Weights of a small transformer language model: 0.624M parameters, capped logits.
Each number is 128 + 24 x the weight over its row's rms, rounded and kept within 0 to 255. Layers, rows and columns count from 0. Numbers have three digits each. The size before them is the row's rms in percent of the matrix's.

# q: layer 8 attention query, 64x64, rms 0.2, rows 52-63, columns 0-31
# k: layer 8 attention key, 64x64, rms 0.213, rows 52-63, columns 0-31
# v: layer 8 attention value, 64x64, rms 0.165, rows 32-63, columns 0-31
# o: layer 8 attention output (transposed), 64x64, rms 0.2, rows 32-63, columns 0-31
# up: layer 8 MLP up, 256x64, rms 0.209, rows 0-135, columns 0-31
# down: layer 8 MLP down (transposed), 256x64, rms 0.234, rows 0-135, columns 0-31
q52 103:163130147142137121121115115134074131149113122110108132149135135168117146127132118138114096146125
k52 107:147132137127117131138124134131062092100109122120180135170104134105150112108143149111115146161120
q53 098:158112133180131118135123147127121126107127152096107134173104121089086118149114155119128118131091
k53 100:176123148138157103140094142130145142147106175090121114112100121122137127143100146087122152141101
q54 101:134119131172141106132061156164121116200166122131145106108135121117144109183113134113103175111128
k54 099:133086132181145185128099129160132155164118120136150153166154132122123097161161096126112139176150
q55 097:114106117138103074107117173109112124136137133123127124091123173136126093081123139112139132111128
k55 104:113078112133134044143109131127136102167109162117130114130112154122106080146100101119133117116161
q56 111:153159158123155105155113134102073096122127100168169118108128147168095135160123103113163164140145
k56 106:136149106140189113167092146141117120133120109165128112104156127186093166132181118085143134140127
q57 093:086122079171094142141146135136114155138149131134133137147150104129122112152110117110134136130133
k57 091:082118094156108131144150121116153120138132138148090142126079113124123122152132135107081164126149
q58 110:118124128124118086141174185136111099115116108105096111115132145164110127133144146106137143177095
k58 105:139126106116087095118160141153130094097132113093119112131141143147137144098135117140120114133133
q59 101:142114139117116171140124113153131135129151101073124106156123124134138112137136127160165114093092
k59 107:143122155116133130035119100142121147125169126159119074139143154140159138132137115133181145137115
q60 090:067132131148123132098092135119128140149143142095096140091133191096118144133122151107110166104145
k60 089:108155129127149149113094083117151094137087088126067128158139138095124148137123136144123125138146
q61 095:085137164138119096144116119142128146056159153136135105150115112132123164131123152130118140153168
k61 100:121143153145125131157073118149128120064153165112132123133112121184111145108099122134105161132136
q62 095:093093135095124093170159155134152122130078128122116094079148123085131153155126099134156136110162
k62 095:136109189095124127149143156148135130161090131114109131120117139171110135134104140161125149136152
q63 094:146122090106124147118121160112139103114134174159124130140121119158127154143094146137123138138075
k63 094:132119100128057126158129119105134084176164147148117074126147110159127128148117116126111124143143
v32 098:149124118140136162161123131146128117130145117173166127107162122080073150146108150123129121161106
o32 093:101149111122114140131131128119135113137156111106145146098092093085169161107153119136081171116119
v33 100:101134067168146157102111120093105132084105141115110148105132151135111154184160123135116115103149
o33 097:152139164130119092135158120128128127131101123149130120164141082151169105088101120097106144153171
v34 092:123130110133156155096157152164107137134098124088114131125103079133143105149105146141143085162113
o34 097:134110119127125125117149132126092110175137132154093127153131146133128131159165138103114146113136
v35 105:135117112121134141140133106155119116130114137132168124160105155102084116122082142110130139075164
o35 107:097106158140117155156104163120153114128135148085138159095148106142147109129132125102081126158128
v36 103:120166108161106085122115162062131127128118095141158162126123137112160142079111124142117130092080
o36 100:164122115107099117145147106134100145101133145108150151130116101095150115153143086133088115179099
v37 105:144111134129151100106130122120135139153130097154127110143143095092153105136137119173134122110112
o37 103:152145114157169148138097151113121117131140127139094127096134130137149138128136139095120086093083
v38 105:113114144161089113175119091122094117145097137125159146139152126130096188148106122079138117123127
o38 110:122160102153102152109192148121092096131111157158175093123116127138155091112143113143120149131139
v39 100:103117088127166104148113167152096077122135150109127114086121097093173173087183130133110147106134
o39 094:135129110150134114126168156113121166128119119153070113116154144104129158121101128141131131115076
v40 096:155106145121127087108139137103109140145136182134122140170087140171177146119112162124132129159113
o40 100:145088122141117100131127143160130128109117077114127136142147131111141130161124107176120144120189
v41 093:185106132114146083105122147128123114127103090168083127123131099123179149116138130128123167135136
o41 095:152123127136167109169081149128113145124132136127169175148111121139131082134128128095117132096153
v42 098:125130150174100087162173143145115145149126132084146118113138119163114129096165178127135147087102
o42 096:097106137152109140132126128099162110129140129130091134159130148105126112176121075134089122105162
v43 094:171149177128120139129134128094141148146107131147126102103168123116136084140133135172131137082134
o43 112:113153075160100111118084112102097111121124128145116183076097113118124104132120129138132104139115
v44 104:118119102129097130108124144114153112106096113127187107097114147172131103124119117134156091160148
o44 101:164114131138122134144144142170094159145098138166143155129141129150141117126205136112137173114105
v45 094:136134091082171120181120106138114152136141120114126140092144098100120111146123120141135129126128
o45 098:111206105099121129111128115108137088143127115132103150138117122109109123085134134109090124133124
v46 091:138116119178140159119116091159131149105096096116118137126156110148176153165100141090145109126135
o46 096:152094133075107109118122124114165149123166112154162119147115142139087097132112110114135115151114
v47 088:119158134098139093126109110135080117149138137091150126110151169126153088160119163141146171150151
o47 085:127110089137127168106120145131121141125114131126143161149122140140131143092140119109146156149094
v48 095:147133158124111123126145138133131154102100097107115155111090154135102088112134097137128130116154
o48 109:095122115108129144121108141132142084119141138117116167107161126129113148155150158126133132118167
v49 100:100124128087154101104087162119148130123099135134114103115177070137090133150075125121125155153107
o49 099:178132136100143156113147103092121127090159112119107112141122140128088101120129166130155146130080
v50 105:168140121154119162143122098154141115147117140150094133113087109124127136113140163074158122120185
o50 100:151113131158063110099093152125141144091144153168117142134170117166124114151081102145080144151151
v51 088:168150129141146126114143131152140088136131139127151147146123134146065141123146148122108110088126
o51 085:122172140097172119165095126106109130107122147105127121115125124135130149074137127150075154129156
v52 092:151125109138139125109077149144119095101145155135130131164105142149142116113114143164139135116105
o52 084:121111109117116098139158080135141173143107128118108109145144143124119154093125111067121137161114
v53 105:136132169143171094102166120107110137068122145098107135129142153125133099133080100115113131178159
o53 105:151115168083174183124121136123115140147141132134207128118125149174102145130124114129138129148158
v54 096:158106108106117088145123095149152195150108115153110136147177103120143094130161158106125144118160
o54 090:132177113140125133150076144080125122107159176131140172140112112091120109172092136142118135071132
v55 097:135120138127142097159158089159175103099129163110165138113148082142160125164166072135137118100120
o55 091:124116117151130111116148167116115135140143131157124146193117126122113142132108131122092094114122
v56 099:135115114121163158157124134146136091133046132148072167152153132170118126110107105151145112113149
o56 099:110145126068141072112115116126114149116124096144120156129110130123120098145117114086130126074149
v57 092:127129122128150107124109110066115090108126129151151115133113074172118134119110135160128161158131
o57 102:150107127130136166140128149131070166138140113104102133120097147100128134112094092109120117098132
v58 089:084120127145131109171126118133146111131131151135116077106127138110145153168136121135160137142118
o58 093:104145121135096151127155131125158126132102079074136163143134153147130105119142170100062131130086
v59 103:149157117092164127119105133122101113133104181144111099125117132143120116137131088108136123151093
o59 101:095113112124170113139115106144129166138121133110099181146146131159162121116101176164193132119145
v60 102:178135125111113139136122152120115112126158161081109117111184133110096094079136139124115155125113
o60 112:107111113159136142120124106135112111119122147132117130116094083142099155153095146178150130140129
v61 102:138130150119131108114130129160160158121164136134132125109118129123179160126116102127120156129119
o61 103:125164057168156121138131128121169157108126100137163112117138127110121136187095140129132129129057
v62 101:111170113148143095131119107130173132173133114120137082172152116094106143097109130128091151152130
o62 103:123138080152120152104119150124131152112142105141147121130147120094115169158156135136088093117110
v63 097:105130126163168113144126100117124159119141097117139159122085115141139139081113138157193180122104
o63 100:144141149149125167137131134174124120141157105135120138149149127113129153137137119161129139119124
up0 095:110087104130096125159116121124141102147120139150111142117131135068160139096127148105162129134181
down0 097:122169134134157124094136129128107185135114084155117169177112148171101128140102113137105101101128
up1 099:151121135137155150136116108127126073175057142128071104109134150096102114113149124088129133138135
down1 095:166121118123146139133156150130163168100178137135151155160123111125117172117136093146127146134125
up2 100:120116117139125114132144158147147135142149150157137091120152112081154125092158146184090114082071
down2 096:084167140110133104135106117131128151146159110136088170159107117147108090146140138104135120156135
up3 099:102080146100145141105092109136094137110173126159156100104157143128129140122139121091138116117133
down3 097:122142113130133123098136133120112138164121115125150150119089102147118114055155137097110153107092
up4 111:104135127142096150121147143136104146116185157132127125150139116104100112114118145097129097130123
down4 114:105113139106131118076099141106132173100118153106120128111154101141145148154095064163155117133143
up5 108:118158085128137144122115143184144142149134103126133129136108080092089143134148164102134105167100
down5 094:110069151128148115120092083162104102116142137082110152092147108135108135124144142133091140113188
up6 097:151192098120114155165146166112117123129090123126111142097161100122115093107119137118107153115149
down6 097:156113090117141161123112169124140139147152138114137139151191131168114090112120106121161130104116
up7 100:125138119122117117160131118165120139072140058132165165124113116147116092149126118143157143102144
down7 110:105135139151130127136103128089125174166148122093117107122114166160153185084107152108119114146119
up8 090:148083131151175170109120150115126125094110148155138138146160177107088112125131146116131132129115
down8 095:148076105107117139102130147147152155141117118149129091156109092098141112154112096121106130110105
up9 103:138136111129100150189125130138132130097079167143133111142133152140127117076096111122106103098120
down9 102:102131113081144127091099136131140121148176135107132121129103167141109151187139140116118108111135
up10 100:144122124121131137131122138113192149136107128132118125150142146140142178115202121107160150083124
down10 099:111090105101126131162167110096142128165136121123083084149141142170137176122102145127126107124118
up11 092:114138137119128100110148166114125091088094114119137109126115124120107159127182130093111090124123
down11 089:169140109110152136128092091116129143083169084151132110057143088154170122143146132126176108122130
up12 095:127090076107103138102142119121148120149154136135130109123149126072069117084130147134118149131113
down12 096:078145146153116125128117113135119100101147131110105132122106157130138165154102156139131128164117
up13 104:105091132174137105153145138130131115153113149107084126162142150125134121098144145123144143103161
down13 098:132052146162127135133148116154149149102162129130150139137121118144099160128133121136117105129116
up14 104:103088103108135175097097092136136119111104105119132110130146111090165064174148140117143117128137
down14 097:098136106149132090171117125075132154145162114164135105152089124142114168130108146138135154126111
up15 100:122101116129123096137118146090126145110102140114098084162172123115083106141203109124147160137119
down15 109:094123134116125146145121129159170107174103133132089137080127112128141124160105134159121099129134
up16 100:084111118143079152154105145140113154102100164140127109163112132141116108153158128174103148145142
down16 100:141101105154111140127110104104130136155111160167146102123127152105140100106106126064150167145136
up17 111:139150118148123121113061121126120123095150127148133117140104130131111144113139139118143127170100
down17 124:132122140091120132130164115161155076140125147116176089151105132161100142127125140138095117167131
up18 107:116130109126130184095117150070112116073126153136120110140171117133118129121136118099153132134138
down18 116:175137086140156143140149121118096133128120113158119097095092185122106133169096118128121136166128
up19 102:143090164166112137107139075140166108096123119099181137120131100114168110124129137143195100116113
down19 104:116129112119124125130158129133119125151123099152124107137139122188136165148127135157114108146116
up20 086:127083129139078141150118109124147136120123111104133135155173141117133092112132124091124141160128
down20 093:103080105114191131106162139110100114111122111119110125127114112148141134134115134144099168114083
up21 090:103132096131136148130155132135128122150148124127145204135094114063128168153146160150121166129136
down21 087:124142180107171112144136147142104142094122172146133163115092118131121133098140130107151150128117
up22 096:096098134152141126136114104151143114109158139177095160133127158126101111119124103146118131185118
down22 106:137130127096118197151118144121105157132121149138105150121151066101183124126151156144187144135122
up23 099:105128105126128115145143117141179158062138122149103137119145121142187149099119150186109114153112
down23 087:144097125140142107116062113139109114159137117110145108103112116118091154127156129119147144128081
up24 102:106145130122101131146107092148105165110144131141096198124117159110133136145101146136083146141107
down24 097:131145138136140149156169108153181179168137076139120124118146115156128132158109145133101110160107
up25 098:123152099135183133116104096159137124166097123131108132134120136130161147144121133141120093164153
down25 102:115084154185107072142120149152090116112155102118150112104121124148117120121097147130135140115130
up26 096:099134116153126124125175105131151134136159085135131140158141151084083129139178112101101158088131
down26 101:144145134106153120138121065124129150107119095132094151146141134152132136151129113124154150159118
up27 098:123097105097172114087126090129142146120154105138168135101132163153131108134153131150084131175119
down27 094:146148123129145164141124108128146123159080149109113096127111136115122132152122107115125134096134
up28 100:124162153098097123114114114108114120131120110128128119114176156170125125124167143095101120183130
down28 090:130066126156147119132188115103152112166120164136108110134098111108161103144060124115119130112156
up29 103:112155125172111138187169145097115169129137169087117150101170165115114136138129118149106120151111
down29 104:154127129097142131121118135127126103133125188145101130127153163083098129118123120159123120114155
up30 109:113119161140108126126138141151124122149145188150121123089076148140093121098128145143131133117113
down30 104:136105123091175123150121121126142161151108120129141113123126146151146147132115110171155059096105
up31 101:094174123136107153150135202142128068119125116124142119121125113147141133130124142075139115167093
down31 103:081153131149119139070094136117097127123133158140116090111179162140141135106178084154116100132140
up32 085:112093104110146122167147150157158097090159128118118103121089119104128151156096129102102135116126
down32 086:132148126113119151128132115105110091108073195095149140079126132081130137118123174138109114147122
up33 106:101092116107138134191131106137148119161118149175154154145127112117124159118165129147097087138109
down33 117:126139118117173150136121130105118115117189103073116121119142121086091105157084149175151136084118
up34 106:151170111082157134159155133138163157129164142110130169089131177163132088101100108150114142172167
down34 105:114071184120129106126160101127121115113155132146124089145141089129119131123109118159157123119119
up35 099:182151103133084155102150105137142131103113149104179089099126131147138112125132122162119114164114
down35 100:161199142146130161123097125140140100125123121153118117127121129128099121140157121133150152127116
up36 096:165168166145125152112137132111138065120124128123141099141107131106162128091099124093145118167114
down36 094:081107163120152110146081106147081111129168127121125133107155132135160120145124186128108157155125
up37 093:105138128141160153129115114101096130120108152149125135114163135127203112112130117157156113116125
down37 100:133198141126114118100157162115131132146150130136126122132091105126129138154144160110129125167084
up38 098:141124114151115110115129120137151139102105123102121140134093114118116099159132087154166068116117
down38 099:111139082123117153090127184123152089150129153125139090167121126102091100138100143117120137161116
up39 093:142131119155120165102121162095163138121126144141144120140079128151085168118167116114128177111165
down39 090:110108186118117113115115107144138127150164082107127131106144075143153156110091141134106115128129
up40 084:138156095097099120148161124137144126145126113113103157143112107138171127116106163109129103128129
down40 083:159109157141092129113120104133131115111114160145117104149102128096143135123140141142127122158101
up41 096:129120127129166115150148129111120185122120144144128125168097132119188146118126139107150071121124
down41 101:097117154058125149141128129143101057153131145128131147145124133148102144115122099168129121153149
up42 100:092143140126147110147117132156115148107136116172111111157062129154119117114165103139152116133149
down42 100:128158094147191136092162118100122129079141135134130131082170138140157126143119140065134118085098
up43 099:081139120136121110164148130136124132114101130140147177164164150134098137171140089129110106160115
down43 102:147130116101113155122112138116110129142147108093182146109069148089154166130118102141132162147140
up44 097:154127154093119114101150120142126163098108190111130125126084120157109133138181112136124154106149
down44 099:118148097122092121141117135104127104143176115164114122162117152162115172149081097173132158146142
up45 093:144109160126136102111143111113127143095143132134095108166149153124135102114155116097099156123181
down45 090:105162122118126139107132151086127084135171156120126144070141129112186131127106133131144138110133
up46 097:093107130165154104113137098091143124140148101164143118141168155149164055111118127160105124138133
down46 101:122178114145132150151130109148087121147128142079092119127137174141133167128141131157175120166137
up47 102:107103137164126165170129076125133183147151115167134111127144099137064095088132106147155153127139
down47 106:125103106128131103136102136133138134148110100135136096174163107099133175140150157091102109106087
up48 098:164127118148173106104155185142089118077123123151143154122106140103137151132123087087127136111092
down48 108:149161163167162155104098100144114082137143118151082145141099093143095111110111113129118135123113
up49 102:130101097144089129136091118134154137166183128141122137090144106122124105107137176177105130134112
down49 100:133118144140144099090155128139099122116104124142100154156148127147157129155118052106152091121193
up50 097:151125139125156128111127152047172123113140155125131128145157126135151097098157181115150154102121
down50 096:104180108159129094139160084137102134127125116108149134117096146121109142137146117120105063116120
up51 099:132108153141152112153143127180158136111175131139122095151112154142183133092161138135126133074123
down51 093:118101131146107183095122138121126129145104157105112147083089149129130106112115166122126153150118
up52 097:140133140109058129172103135096132129132091119141176101191155125142125133150145104104138131152136
down52 083:119112166114171104115154167136118104104100148127123144121135097134118103123157166128128149094129
up53 093:132122152174149095125118084179149151126147130100181137110142123159145165117116137118121120141111
down53 099:138098154167123136149147117131113116150136144178144110136117137123144122096104127129150064119124
up54 087:081072090138165127123168161121120128121134164140157134166113151100126105147154169084165092151102
down54 095:111127135100087140121096077167132101118176112165085099147134121156154135149160116163106135161121
up55 091:094108094114125149169115153079155138162168175124131124122124148129127109161090129162145113123102
down55 091:144096100130145146084158157127108166098126135140107159119084099128195104101117136154138153127111
up56 096:128124141106106149141095140106141156083189079161142156155139124069127116122105145107142125094167
down56 104:104160150109068185106139115124150139118185140162093148122119145151119161112145125124124146140102
up57 101:095159119122095167121134109111102173150102120125110126146120112144137083112121111139124156146149
down57 096:170134126111152139133146105098117082135132105106109154114153152134120126131150108127108122112186
up58 094:113137135154114112115101176108149141113097157102104139140114123099131159108150124126136172171132
down58 092:142129134113138090123142134126109084145147109106134182111083112090128113095149137108112144099117
up59 095:140130155150130134149150123147128161080133118155125142077118097096130119114096108140174134206109
down59 099:122152105144115082113108168141139143107140119122125097159138188146111154121147120134113126153108
up60 102:134128125086114146098142130121167145163140132112104109112116136117119130153144125124105130190170
down60 104:128150116148174106160145138132088082150132119140155124161096137123134114113131087073112150131123
up61 097:100147097160156124140112094137148152079092136146102161115114088116119106104159117122104160120133
down61 093:170131133134113116097162159104146116140162141172119107155156169167110147087165138126137135131087
up62 094:114130156152100087110123150114135104128134133136189165115091136105115127134104101135107164108089
down62 092:160169113098118126094153161152116134133153105145130105149117109152119122146135125105155189105077
up63 099:123132151146144130098140104110143141150156107098165131163122149116123127101161136112137163146135
down63 087:122161125188149147117113135077107122144099150112099156109129076107089127137144100129119110128097
up64 094:080131143084112135157141085184116129125138119137086089103142157097135104122121163134141107154160
down64 085:121157131144113143141125120144157142147108172166140114131126109124167098138150093127138069146137
up65 093:154135125092150158131105124197142119147143117116127145121159122099118116121156102129105122117177
down65 084:139138133121122112111148167108123136073123105101108104121136159175121110126154123152131117091116
up66 103:120154126116128112122102150123128114170093129124156099163144120115139152087115141118146102098083
down66 094:126161122100109158114164151171134092146144136149113189141129143170155110099155129124093179130156
up67 105:120151141116122113082129147111138104117102143186139099151143140075149105105194132111158149113149
down67 099:151126067161155115169100142131143142128083132137178127118150082107126115105106123162083159104152
up68 095:155155156107157124186136107134089131151131134090132139113143131146124132165132143119149140157131
down68 093:108205138115100140097156119136170132111142110123114121142112137141132092164148130137135121092159
up69 109:130143148173131128117121119110135079107155119145164111114185135122087104135176115129178139118143
down69 101:120111137117093119091124141117074141140111151121111136111123133133117135112130104112085130141127
up70 105:105105135130121128137073114164122090122160168095110121087130138081150119066122136124141101138111
down70 098:131149125137132139145188158129110110116135106129096138106113141121157135159111159136123144087160
up71 098:150134119163184110117166152119150117130093160087163109148130129126094122125140130153150131172099
down71 092:116048131083118146087110123111115137132164111150112156147129112142177121111143126119104119126160
up72 099:154121140116087168150127153140142092119114125140168121121101128130104134120109118124106113130133
down72 098:123170162130096116114158131123105120113108140167127166141140119110118202132110109110131155143133
up73 101:139158136113176136145103107146105121087122089129126136156113123117105119128134132118101109146136
down73 096:121105167121088108120121110116173107124146144150130167096103163116174125106114105152104125141144
up74 104:154126110137135121141085127144158093111091147181150095165153121132120110097120069137105135119116
down74 096:099127137108141124141150085113130122129143143155167128095131147081121118122138169132187109136111
up75 101:147118101107118140128127121138104128139126121125132120096108158145173116121139069154105125149104
down75 092:115102150127096119094122099100152134084114123166138098133138107114156127105097104116152117132123
up76 102:161118119125141128162117102160155100116158142121113081095153136115142117083155098122082148181133
down76 101:176099162073153112085082118117111120104126134107138156120115135113126146151114132135141127129125
up77 107:095108151182121103153113133108181103123133119109113154151113169146128115103115129161104104132130
down77 092:138075116103131094146153179142094134148099114148135137133133168122145100128150127142115161087108
up78 107:148170158166068149137134116106111146125097162120145104133125127134137136092137095096152110098140
down78 114:127135110129094112208146156122126117120111138113143119106098113092123101134112090141148081132153
up79 107:182133168120089160108171158151129130090099140135124162163120160149135126172153095105139117138136
down79 120:109109152132166146110132165120157139188098083144128097094079136155125140139109154163135153125144
up80 099:158111125114150097112092100137130112149066165108136139122136100107170151114124098122157113157098
down80 105:142106167118102118125137127122124137109097164099086162117099163148149135093086175151090111104174
up81 096:129089142125111127135130089184140096125185106103106112159125109089128116159110166070172106116134
down81 085:180128117164119143150120127142120129106063156139147153100155127156093103109125107143098106144109
up82 105:150148118137143139113081153162108147141124151111132086129155132135088153130179096114136101131088
down82 114:135123092124160166108115094143145148146112139157131127134141155081103095132166110152129127150139
up83 104:137136170128153130128165066138119145114095082152145160118104103132136093100150110153143122111124
down83 105:143111126143132098154182163099094116101136138120097134148113150124082139118132121146104139102178
up84 101:115088110102139161141134093108108175112153143135150125171130143116112148149097145100147116135149
down84 098:104078159173144135147110158094114102086128139118142121120172123154122131140118130104141150116190
up85 109:171154128138079130142146102146095120147090127135152190124096119137140138157116129139147161111141
down85 110:128128113098168122125153089110130080130148149137139123149137098127176110103118152146164118103069
up86 091:109112119171120092148100154152110101145102133111133110147153119123097097082149106092167148126125
down86 101:084123149121118138121156136153153147163156135079100086174121107145139105144133167114076099126135
up87 107:101136143148145149161160133141109091165098127133109156180116137123114141091156121181080169111112
down87 095:093098187107118099172085125108111106120118148107112096104161110136119084116099113143175105147134
up88 104:149145183119104168105130114093157115150074117115118119101149125077113149141187130162096094174143
down88 097:104149137169156113124118157083123114137099144122155096119130087140120134116144124122128149139131
up89 097:064146133163109205112124125144118130111142117148116149141068128127132112149153153110121132120139
down89 104:139130105130115112126115117127139122145129140125090146131128147110068089139128140211117103105182
up90 094:132094098095113091161119163143128141149100161129145088142137104158132099149184118110111116159134
down90 094:119058100137102154121152124117108139097177091143119172111125118181135149161155133156101152145103
up91 094:163142096127110142122124110092152074113125145135120148161094161160106161123136120131119078147127
down91 099:117155142143142173091133138093106136152132106101076126094114118119111098167159140132103136095143
up92 099:125098169153148138149132115139144162123130167105165165116101147121134093140097109101112137107165
down92 099:105157118099141177103120135126096107109102111092129137104164078144119110161151096085147118151177
up93 104:129139123150158132161122127146141165141116081129164111113148105138115105135091088147151113143110
down93 088:132125114110183164137129092147165138096094150152129128154125136150165123134140144127119132088196
up94 112:143154118159084155145113160120128140086137134139125127100123148126125095072156121169082122126149
down94 108:113114087195138176138122094112106129151123135120110168156133133086121122151139106089104106117126
up95 095:128145119130093147141118120167108154131119170111140095131136155112148148112087124075154166138156
down95 112:107075135146111147104143107108085134136099128091117124135108133111150162169114060123163141115117
up96 096:148154095131105119143122137092166124098145070157148129139163114129110119113139155160132091117091
down96 095:142127138136111170129140128140134131141105165067075115134152112092108124129146121098043105092121
up97 101:102102108089138162119116134109142143149123154128114139084153143129140093095116098174168101149158
down97 099:110155183165131103148151142132082108152122135138146107135144095144116124142141164153104130146151
up98 102:155130099143113142140131195144126115118138087131144124138134145106151099144117123117107154166121
down98 097:097128082128150154147153107107159106130112126162134108101081136079126108145147118097122112117104
up99 098:094111130128113127127147080111132151127125098111154178103137143044126112141122097166161148138142
down99 087:153189182098104144113142127124131117097105120129166104166103142135113103119139118126116131159097
up100 112:094109138122108147127124144114090153103134141092147169100156110105099128089134152125184133152137
down100 110:122190133106081111118123148129137105117150103128166107107134130165112151144124114116171148119119
up101 103:085128115121133142172129139143116156103135134096118125131153157125121109115137107143108081136131
down101 101:157092109134139129121144125120120144126101108173141103145108122141082123143104142116096192146116
up102 103:159172092094127158120136118164156122099142191155064127160143122125134098151122130122119167126128
down102 107:138128117114149128161164137149150121134072109166150148136091145093147152148130096100083110169131
up103 097:120142157111139103135153128115109113118136159166136148083116121141102128090121114130142131117118
down103 099:124161165137121151133093109106123112140104136122122154098157144108098149148123162161093088137109
up104 091:072114125122109161165089153178117085132110145105132128120130126154126111145137098172089117122134
down104 092:154162127132165136134132118051174129145134151124116156106108128172105113162107142108144084129100
up105 109:113117144099156144126200146136138133152141175083109097130151137133151142123172093134107134177119
down105 105:114092100131132076137143155120155141121111146130123137088154132085071136141101163121141154102141
up106 091:161082133127113135120141143195150147174134133120131137154144128133121119121097144117151113112111
down106 096:117136148137124107112112157106150128119120104122145119155142124110148160148078142096158131144127
up107 095:097147118169138100126157084138110120144155141108128149157097156077131159126112120128097176160148
down107 095:141147135123130129091134136116122107124128145171114122158125147127159124114105158135143100133152
up108 101:135118088153122136109134123155135060130085112124115113125157101149097085119186098112126145146114
down108 094:129128165072137107161110143118114137097134153147149156101107152112103125133085138188111112134132
up109 102:112080097122095138158134087113114102129095128119158118107111133145144115092130135143157163152114
down109 095:145059153161120107101137124113112163128134109140104152159136184089135130179137108137155138090139
up110 098:137118145162144101121089103144161159119122137118142097152134172109129121130137109136144112142168
down110 092:159160099097156155144141151100111078130161129135103153112128115121106141147153143125101118113100
up111 107:159153162104140142112151082099171115147140166138133116134152168111111113111116092145139124145106
down111 111:135121124127117120095144111133121124100144108122153121148131127131126135117121103152094198112185
up112 100:112089158155152121169138140113137130136131119128120165170136133130098139115129131108121140138134
down112 101:158077136124137107105147143129150161114128137160135089109133123145151109078129117130128141139092
up113 098:122118148102094141105114118111127128127148131148148173147121162067116141109094135135110105170082
down113 103:151180108130101111190121111133129072118118139176167112096118136163134152132144141134129128110133
up114 102:105165117184144147091153116167115113128131122110112157158120180161129135132118100096135131127114
down114 091:101116107092146107149093162109130096143098129132171136119140068136090127161087103166148122131115
up115 098:113102144125113093133121113142127113134168199146141140123150159112180086127096121156099157114110
down115 106:119150112083116125131177130121085126116136089136161132153137105183113159133143173099122148109090
up116 100:100145173110110181145141140139090128097122113146101138133109144130135125144137067138131151161139
down116 091:103063090103160132144119103128124140113170078122129097142079121137107149155113151122153158123126
up117 103:117164169129116170181151124119156163125136133125097110108162096152096114107132090150108131159108
down117 087:126156096109088087109115159164134118138104111129159169133118154088143116134120178107163102142113
up118 105:140143080123123112116092151116143111136131139144105116148129112155149153092162189143163129105102
down118 111:128149123096140118091118126121152146116094100087186108142154171126141125111124096122171137120113
up119 108:092144065110178125122134150154104108114079086144139129145093141105138120140138169134086152132124
down119 098:118148154116091127112114145129142107163125098133105110161116136134124070146131127129159159099133
up120 109:161121168065102138137096129103136132085149184105109120175165143115164115156137133124104135136112
down120 097:124201122180129151155116158128110142131131106125093124121142120150153106117151155138149119143110
up121 094:173126087153120163169136149114114126127142133123115104130092144122173141099139148107139146142134
down121 086:148105150137142110177093131132110098137122187122144137092154128107100115160073118108116119090167
up122 096:123135123119111108127132155110157110147129192128103174160110149104127096124160146126099116127185
down122 107:118166113115152111154135097153087068135107109128100076149103083124133132079115112122081164158078
up123 094:109134121125108100107090152113169130156154080174139124130133141125093102108154079156120131135120
down123 093:118140139112106137144141128191125116117136121157145147120176135144129133140190142083136105142139
up124 102:143104149164110138145135124148118134169122117141121087142115171153109108107170141160124138156110
down124 092:147115111106128140176119159127172102161085128105108108133123110127108154132094131129173121096116
up125 108:133126150133130158157143141130125166152142141147177142076100125122135103103105117106113122121147
down125 116:140144147130093114149109164117109132173167151128170139114146142128120148121123101120175163166106
up126 090:096125145132165166168126107136119152108110112103138149121104144131091079140131158106145119104111
down126 095:167149109103140128158142141139133115149072128104116128111084104119140121174094125155093100158106
up127 100:113130082112150127133119157127134122102084147131144098075115098150142076079157114130139112098139
down127 112:169151098155124112129157144135106135132124113138152068138125128109092069113117085127122114105135
up128 101:104127120132148195110113113121174104151110131155170072121112120120105103117146062113142154153150
down128 110:168098109156142150147124098087090117125145156123152117146121134063166123149086139147143111130086
up129 109:128105124148120162116102142125104084131095135164173197136125168114123102149152090101114128146139
down129 116:158186145136102129110155146105152111139141179124121120147150070103139140123130145128119118101100
up130 109:116133120135091162137113102132135111150140183150179167114109152147130157141098122148151102103087
down130 115:077134127111106114162153115121135109108115095106099093157137116100146131142132112115142140164132
up131 087:115115100124108160141122105122107161135183125156121155125155074085137138166143129121119090129151
down131 089:101110109139080133150126144128169125141166166169160109150125167182151167087115148116165158140119
up132 097:087124133128161094151106162092127127167111128141163159135156114130097118125127116139116154164107
down132 098:124143080138115138111150120111099157099127098132146128098137135109138101142128117148166136136111
up133 103:147161138135138137122136095097106112130110137081158075186169146114129108126099110114115124128131
down133 100:140101069139158110099094164125111103164166160121180074121168135097143106150135095120160118127106
up134 092:121179099164105150139128178145146116136125131139144134182147153091137103129096146130139167126114
down134 090:195146091174110115129119141115153142152117124135099154151153080149105108143086132129131119122134
up135 093:152106125112154123165117115130139119182166117108135145120165168106142064132109148138154100098134
down135 095:126116134122133119140119135116140102100139151142133101081129115162113127091115126143126187155171